config.toml
n_head = 3
head_dim = 32
vocab_size = 7156
norm_eps = 1e-06
positions = "rope"
tie_embeddings = true
extras = ["attention sinks", "value embeddings", "learned residual scales"]
lr_mult_down = 2.0
warmup_steps = 200
final_lr_fraction = 0.0
seq_len = 256
Each number is 128 + 24 x the weight over its row's rms, rounded and kept within 0 to 255. Layers, rows and columns count from 0. Numbers have three digits each. The size before them is the row's rms in percent of the matrix's.

# down: layer 9 MLP down (transposed), 768x96, rms 0.0614, rows 181-212, columns 0-95
# up: layer 9 MLP up, 768x96, rms 0.237, rows 182-213, columns 0-95
down181 120:144106144118152112099132119132133110106118109152149077126109069128143178099118125144118145141133177124129102101112107120111127118143127124131140117147161129106133125088089099123131139163117108091149119156151144073112153095163125119090125159090088150082094111109130147134184155161141108114
up182 107:143122119134119133144133099122148079128108118133147097171109135116092149121096147153113124147094122139122157095131117109140072125130107119173137133095153118113096135127115132104083121099131102128150155155133151139155105151185077164136115085192113146115163155150136141143093167112124137098
down182 112:115130095130095097127117119148148100164124127145107100092126125112152148124117131094130147115151117099106107106103112126111120098140096119154158117142145114163153126114137121162176153140102127166134113113175163111128118110139159153172144124115126127098156113141200099179133161112170085167
up183 069:134106143134122155144163170105181154109129106100110110183147114110092097134169120112165119144117130105138131155136142095115096149108134147103120130105155148117121149064131116129139112138128176101074098103121115117100129117168114143168105143114111153125137106091119153190126137149138134138
down183 063:153118125135175135108137141103122104158146135100128091125152178113141106075138117110119141129129155129089133093121123125186143114139129141103120120102109134137126065166149093152108160138116078113179134151127110158159140119130129157124130104169112113139133170156129141119136187167101130132
up184 096:129136116069119138122120088098123128141139144130092144130136132146147110123131118133109134130167138132137079118125154147134145131099130141158130149097148100207109133164122088135082165113121076121135100164133158110150106144152097137119095158138137115144118185170128154161116120104102158157
down184 081:128115127116093142165133143158135139124112094113080180112105098154145107156138157135105153117159105117198107123111125109151168127104093113120129109104152118104107127186126145097122129123171083183140143159131112132125125154118106109126133155126097115164130146131144124182098111110111124142
up185 102:148139149163113152136131112154098092132175129114126147143169156108095142136122090123137133144163128135178127116152141149138129121134139134091133140129056119140133116136085117149123100133132186086111075124104117132086097132116159108113142065140152118178087119143137133150121132123129123150
down185 104:136137160190108117116086110130151117156135121042088099124109109121131069131137125146083124105129136104140112152102129158131119126157152161099128117118152139124138124141128116177139128152111130104134150128166143094124111107156101109116130143111071155119125075094127144137125103146154142117
up186 106:132119161109120112136112177129144131132103111100162132104150114143121100083144135055083132101172115117120131163128161134107125076179159152159118124107121088121115133125123097150135119146085125141136174136121106140184114127148145176152155105138149149094123148140131149143119129130149118152
down186 104:114170135140137117097145176146102115121128130146100100137100136101140128138165103100195111132130088126156159147118153175133115156144147172132092112133083100181147147101163111112122130137096131128161109164139112140097160144109145107103148135083149145125110153155094130105119106124139108115
up187 098:128129140114144125120136096110103140126177150180107125138156180112112095105093122170157142137157116160130140132133130181111145113140128140145147089131115110155147133142124147133137172130099151101111115090089060152124126148126133141136173153079098142084133120121109111104109162118091118134
down187 097:108142166136110133120115105114113111098128119151128129110110151077161114125124125117114129124144124159129135165149127137128106144193116145128155114104144099100090128120123132139125153148173144095160109115094109167177188109105078103115135150114131099177122159169157085148104147118131144100
up188 105:097100101130167160089117090093116098123141114137140096153104151082120135109117094122179143131168163132158104156116151177121124117155109118135120141073156122128116100118105155182144141102109124114125110108122118088097123125129130137151155162138105132092138143110085084132165127116142136141
down188 112:134118137095134130138123152129130155089112108134113137175151092129128129084118130090093096089116090138131147144164129132105132122125158128115116110168116149143146117158163073098116142106136115108165155101121141125125151113124147113121082066190142111121150141118146112135094098163089110095
up189 084:123135121133146169148141121157092120147107086158090115137154146140121108131156149153160071101139119120142078130171095138066147102112117121114115139122110140097141101133109157177146110154062086112112162137129127149108163120132094139130108136152171137112142132105149114139144136152116144107
down189 083:108139139151113149104166129150134161099102121113123117131104107126151099125123100117122134139129117120156155149133091138126165134162120162107130149156145123107110113152098141115164180211080163121105156120160151100143126104143103101158140145091178111127147135098104113135107096109120173141
up190 112:129120118109102157117103098123175147134133057189154140109100125147142153086133161162123144110090166122136121154148103168136123112104142133123145143105092128159134135144092106168109147069144108111143107138146115121151166127113110126130120088091133169128118119108131123122113126144077137108
down190 111:130150129092139079139177129104109110138096182116121144092075118104099131140124101154144102102114106165142121116144109124127124127128129163130130096165145159163134139114155113145159182148141131115102144125140161136142090117129092115129119127174076103151094110112169168116147132130093119115
up191 090:154118131079123118157115145122078153118139053133122118094083104094162115068141123161131131170099142099152123138098113154093135103141137103110139098114100124135130093161139123102121105102159127140091093125111128100092133096143169142131116093136141132150134101143127153130139134162109123136
down191 109:161129179146123088130145113139120161111151124121113105126136087102170111126125135156139111127139164113127127160101126161139122094184096136140134112135122190137116118094135137080124106092132137153129113161120137103136111110115168080112124134085148118143074165142117152135156162086121139154
up192 115:105142134115138116102131109133103118088113158132117102129138155154129165133125120115148125104107145143129137113127178123138139163110138138094109130120086107107110093161148078130168113113136121172174152149065165152136132086117120136164098089125163098105158150155143141085098121154113148095
down192 105:112123123135127169147106155102145131105134149130166167113119147118144145152120127171083160139123154145124163118118117116118090129130123140127105152113146061097128122163134174118171125082104121087115147106167064129143184117138130136122115163089115139102096127142113126137151118154117107157
up193 091:102126115089100146132127107101097138128167180172086098102123158125142126133133112150144120120077094150103147143126152093174166123137097112161161166109151158098160115153122131150141169122118092144098181129142131157138172122149140135108145129151129119122111126120131152116130151170104121147
down193 094:133104135148109134167124111183151154103113149117117165121163144153179145170126139109081094148139129160149135156156174124119136126142156112123187110110126143111134118162138095135146095079134159161164103156143156106153110125111110099132133091108111091167112111116120134143117127102137136104
up194 135:091091132098125129125172136136126098167136127168114131151156186140125160146085167070123160151092127118111124111120104131200127091109111138098103117151111099136141104153111141160137152125128129149140126138155103134152131120102178126125139078147113123129111101118082124144131151122106119114
down194 125:098151124129108141136175162173111134135103114130098118139163164166107160125123137115123141147108132153162152144157120123172149134121137121091109108190135144099138158143099125145122174088158114155125102167145123146123136149118173109118132097157096118166105112127088175169132117142117106122
up195 102:110126178128125109121110112084117153145157103098144099136101140069149152154155109113087106147079166160130162110143140105125094138117152157112116144093137130105140130114112139150101136128141126119121178129120108115131154098156103124104154115121070144157185161127149113151119159135098136152
down195 114:123166107102123100118162159169149132138093165116102154167127129161146170164100102122133121098169133117121119142145145132181101098127163131131113132115168110109171124124116180106140099167125090137172096147123112102139151117115113121129156144113151101141090159136131126149139144168143135090
up196 099:093127104118152096136135112128169150128145133121146143129116160089157121068162121152115110140103129151121146112117135116110150072152120123147119141112122129115162123131155148138131161090114076086137184176120105074134102147107132167149158116092121081114142118131109107127130107094110157146
down196 095:096163093131095142105124129127135190121164163120128150164149126111098152130127083146113161158107155173121153150151112127156133082143108120114115103132130164091111138121100129134130131097185098166135139120132112125147098113119132164147090117129161105122123100151127088140117134145086081132
up197 116:120135115156132045125139143140130180175155077150143131113141121153101107107131126136131150124141135065085142107173127142140111141127128132155141152116139178128155115154117155127101164137119125122143127153154165117104137120105154109122115119107154104170135153178138101129150123116157163105
down197 119:173136132140100118139083165163122105155083141137157113142154114146168096136135178097146124090124182062113151159123114125156132126078111111120104128135140140090178137143121121122089138126124176146127090131119144152119152116153139109142126148130159126127143156113135119122151144149134158165
up198 112:105191151158093146154141137109086144150133118130123108127113134145124107124118127114150114156120048117150093141145159093132097127117123100133127094145064151118129140108140113111079123147144168096127112121135146145129163124109112115101150110145133121135165157104128168147100103106118177101
down198 123:150121125132136088086091086104179105122164087134145093139144151123150102130128119153109151113148131106115135140088099163118112087116155178116122111120173093090148116168092103171158144149138113128106111176129091130181139119149139167144123106141108127128144114133144124108111119124142115124
up199 101:142137097096133103154160083106166098140124121130143110137146145171083122129152159098130112105136144124125098081144086084119145126106138111198158122107132118157128141133139115189148143181122164095079137155126139142130136119120152085150106107105140110142113126110152142127122142122095125135
down199 103:106110103134164117124147123153131112114115108134106114140131109162115107128139140109118149093070112132122142113091125088116140136142145145157134088124107150124091122095119112147117163131132099122138189195119177160130148123105131142142131142109136066093104094151132130149076085126125101098
up200 083:135081122148145131146118127189073102140122127095122150107139093160083109093107089137152103120137156130121120092093117116084161117155163108113122155106113148131116098136140121161145131099105114116101146088131080115133109140142124111168137129136164126150099141139149155105155121189138128130
down200 097:113152167126115134114139102179153171145125139135111135101166121167183129127130154145129113118154128131135167185130074093142096089119128151104142138110140159084092171112124161117125113141163131110110145123118118073088139114152112131149167128097142119117102123143132141146118086133126139104
up201 101:135144140104085139125131120108135129084158161197121102145162106132100132066126139124107108133190157117112127147111118125135151114137142135126171144147109125157160122179140147113136135132170101145168122146133084154115144163131123156108110113155144129070147122151167147100147126137141132119
down201 103:117148150169131125140121093114142117098147138207152093140115155109133144085130107137112128116145140157120136077101120141139159080148115107137128141120168138095110153116130134123140139150158189140172109150137129125139156119125147175116092116149124122154164135107097117161154092155132123088
up202 099:136134185111147101148137147095088172102100117144103143093129143161170107140139094131135164112083116127118143190112123105125118135149085132108111144107129141112134141163132177130147128158107156130104106155142118113123134115154167134092112137153097143140195117157116132112109126151148165121
down202 095:125124100126104120156129136132166152154112154127108151098113151105133089178109132133126169122135122150084162156132132166122122090140136121152092142178097116129132080125148150123152130080165111095101161113103173171120100101151133164120117101118134119114139132131138091129168155138177113128
up203 095:127119127148074104132156108153133146129104136138138145135142121098102134101123107132142078122125077094137111109103129099127149138135108148154155100098171115119129166162080161155111124153116111093143133157121128113086129109130164152166106091098125114160105137131165128084121097167087114159
down203 107:126097114108108127146164152162157117120123138125133120147119114163168102127127147132126104116117087120101149144154123155158117130106127135151161096113155191091149128144092134174147077174097129132135143106152116108112057128147140117130100152118126089143140136143176128149142135149125117180
up204 091:122091169131097130065176105140127080102091154191140120115133138148116125095120121111119133134139130108106149117139116103151151096139115154090115123137108117133159117156138156104103168125156114115103142110170144134111131176110191129167125115141111118134130128089082127140115115132139094108
down204 098:111090125172098145083095122175125174113115106123137157145150098159125161136176151130126135145104131111119118168112132102137117157129090108112124133162142169088114117158101151129171154102146154143086141169102158125116118140134131136125103112087149138178122145079161136132139138119107127128
up205 117:114131123117116125127157138067159117140155146137117115149158150091153149126100120077146135133109074128153115097106123083141183173092114122111124123119134108126123135158119115152142116138097148171136081122133154156096131087103144109182123139121143139102102117114140163102119121175097106129
down205 132:127103164171128108101117104121166169146153129128108134097154128124129127137134128112111132124120103112154132113115094135104127128128175134080142135094155127133135147115113120141149058115127098155115119091112132138102083074126164124134092143102132142134107104074197154133118127156084107119
up206 102:171102090102129164152150111085111127117148108152133134115074141116094137113134144101151131133115117113199122129146128105156063113131144106124163140109115097136095137102135096136134139150100127136118114129063107111092125136126120132123158100102115086146116101144130120176140143127097167110
down206 099:119183131103111156164125141102161125145092143114183144098159130102119128140126103151137132137150113128144127078159117104133083084196108145111140139149133117113120127084149178103109131118125119134155134094146158145123094148119138125095099126068142123123122137134119189139134119151120135130
up207 094:138165150121142144119142132146094119106139131156151164151140089121053103141159155122146124165135140113109138138130142153106090148092160137090119159124114136138142136108138129097104127163138077110112135105121110130164131139143165108164115116104101156121182168099141155136164118179146154131
down207 105:133135120118149167156177121141140129114166163128121115142112122114143160086178161158062120126124139138128122135147082139142100136137112130128113085131126092116106128129097093106143132156130101152107135133122126085119111094103133080118143106133106100164185088149162134144098125130110147084
up208 112:139146108117144109110158107148066125130129085136135117099153113135159149114099132142162107139173128153130121153106108096167123093143136144114121172142160163174163137124129099090141130126126127116153126138102128112138186153093165104090094129163142161158127164110158110135153142106146104112
down208 112:138136121150139120124127086115136176107136151094135149131132129101134107129147135146121148082125089089143125126115130116131168087175148146098127129108121173080087104098145090072130095130117110097103123131082151129102155127122109149141152097164095157109141179108133089139131114146119144145
up209 107:159126095120129131167171113147101148130152123119166143131153136117138095127163123106110076105112120134131077107152096122102126105140103132144114097140090167139127103106194132100118133079130138106129064151102161137098120131148105082112137118159139141102116125117139093128125113116136160163
down209 098:149135114125090151145107132113136117127140129140109160122057149102075158117084168128143123129157144141123122097178149144111117110111099149115096103160156095129109099130092106140113141132123130142082132102111143133145134129097130185106105104090144136097140132129131108125142161149058143130
up210 107:114135108103151136138127141121150173154133120147144120121074146145061121148127114133104153131152124127141135093140134051131101095192168134165141143170109129122146151113125119110121111135157099121119132146145122155139159123152104167156145089131131159124121165089141144092101104119142144103
down210 113:126105085119096106109108127170146129134149104110104120129115101153095164166138129141122115090097132113081092158138142123139162124145137109113170138134132135154111183127156104105168139131126156147107113081140117174132155135115071109153100111153094114092149093133161149139103110122150099134
up211 099:205156105135096136118096172131116148139155152156113126141122097146112141111111103122149154119148103122117136126122139154103090140089172109110117114059140153142135152162169121098153126124135115118143082178158086126089140103123130113140158140114114129103143120158111103127138140156154116117
down211 096:108075110136152166137118114179131122138112154136144120166139140184119111067124137142115110131117172150116143138099143159121111133110097111148110132110166128125141119124110073143098132170147131153129140113112146146117088121127102120131150122092123116120131113123083179150070127095147112084
up212 110:154107161084111124123130126123121114161186156101146148117146127127083122160152082127104144122123118132135096142164139131147110062133154106124110076096142107148162108138150105107152106132128156144129126145100142157132119116109109104175153132175122112158151111117159127157132105182114128160
down212 114:106066106119116155092128123095121143137116091124116121142113123136103110154120134123162212108138135109126133096139103110145071098145082139101144118104087143101136129103135156114137146115144104093180140112156122140118157109106111096149162151098112112123163125157115129154151120153152132146
up213 108:106115124134109136128116129127096148114139149183104128163117138103105132123100071121106132160086145124094138140141162126117135101193120130135119134091147163119153117100201122131149129099096138128146111114157130127162150151104096134123138136110076131096170081119112107123139146157118109092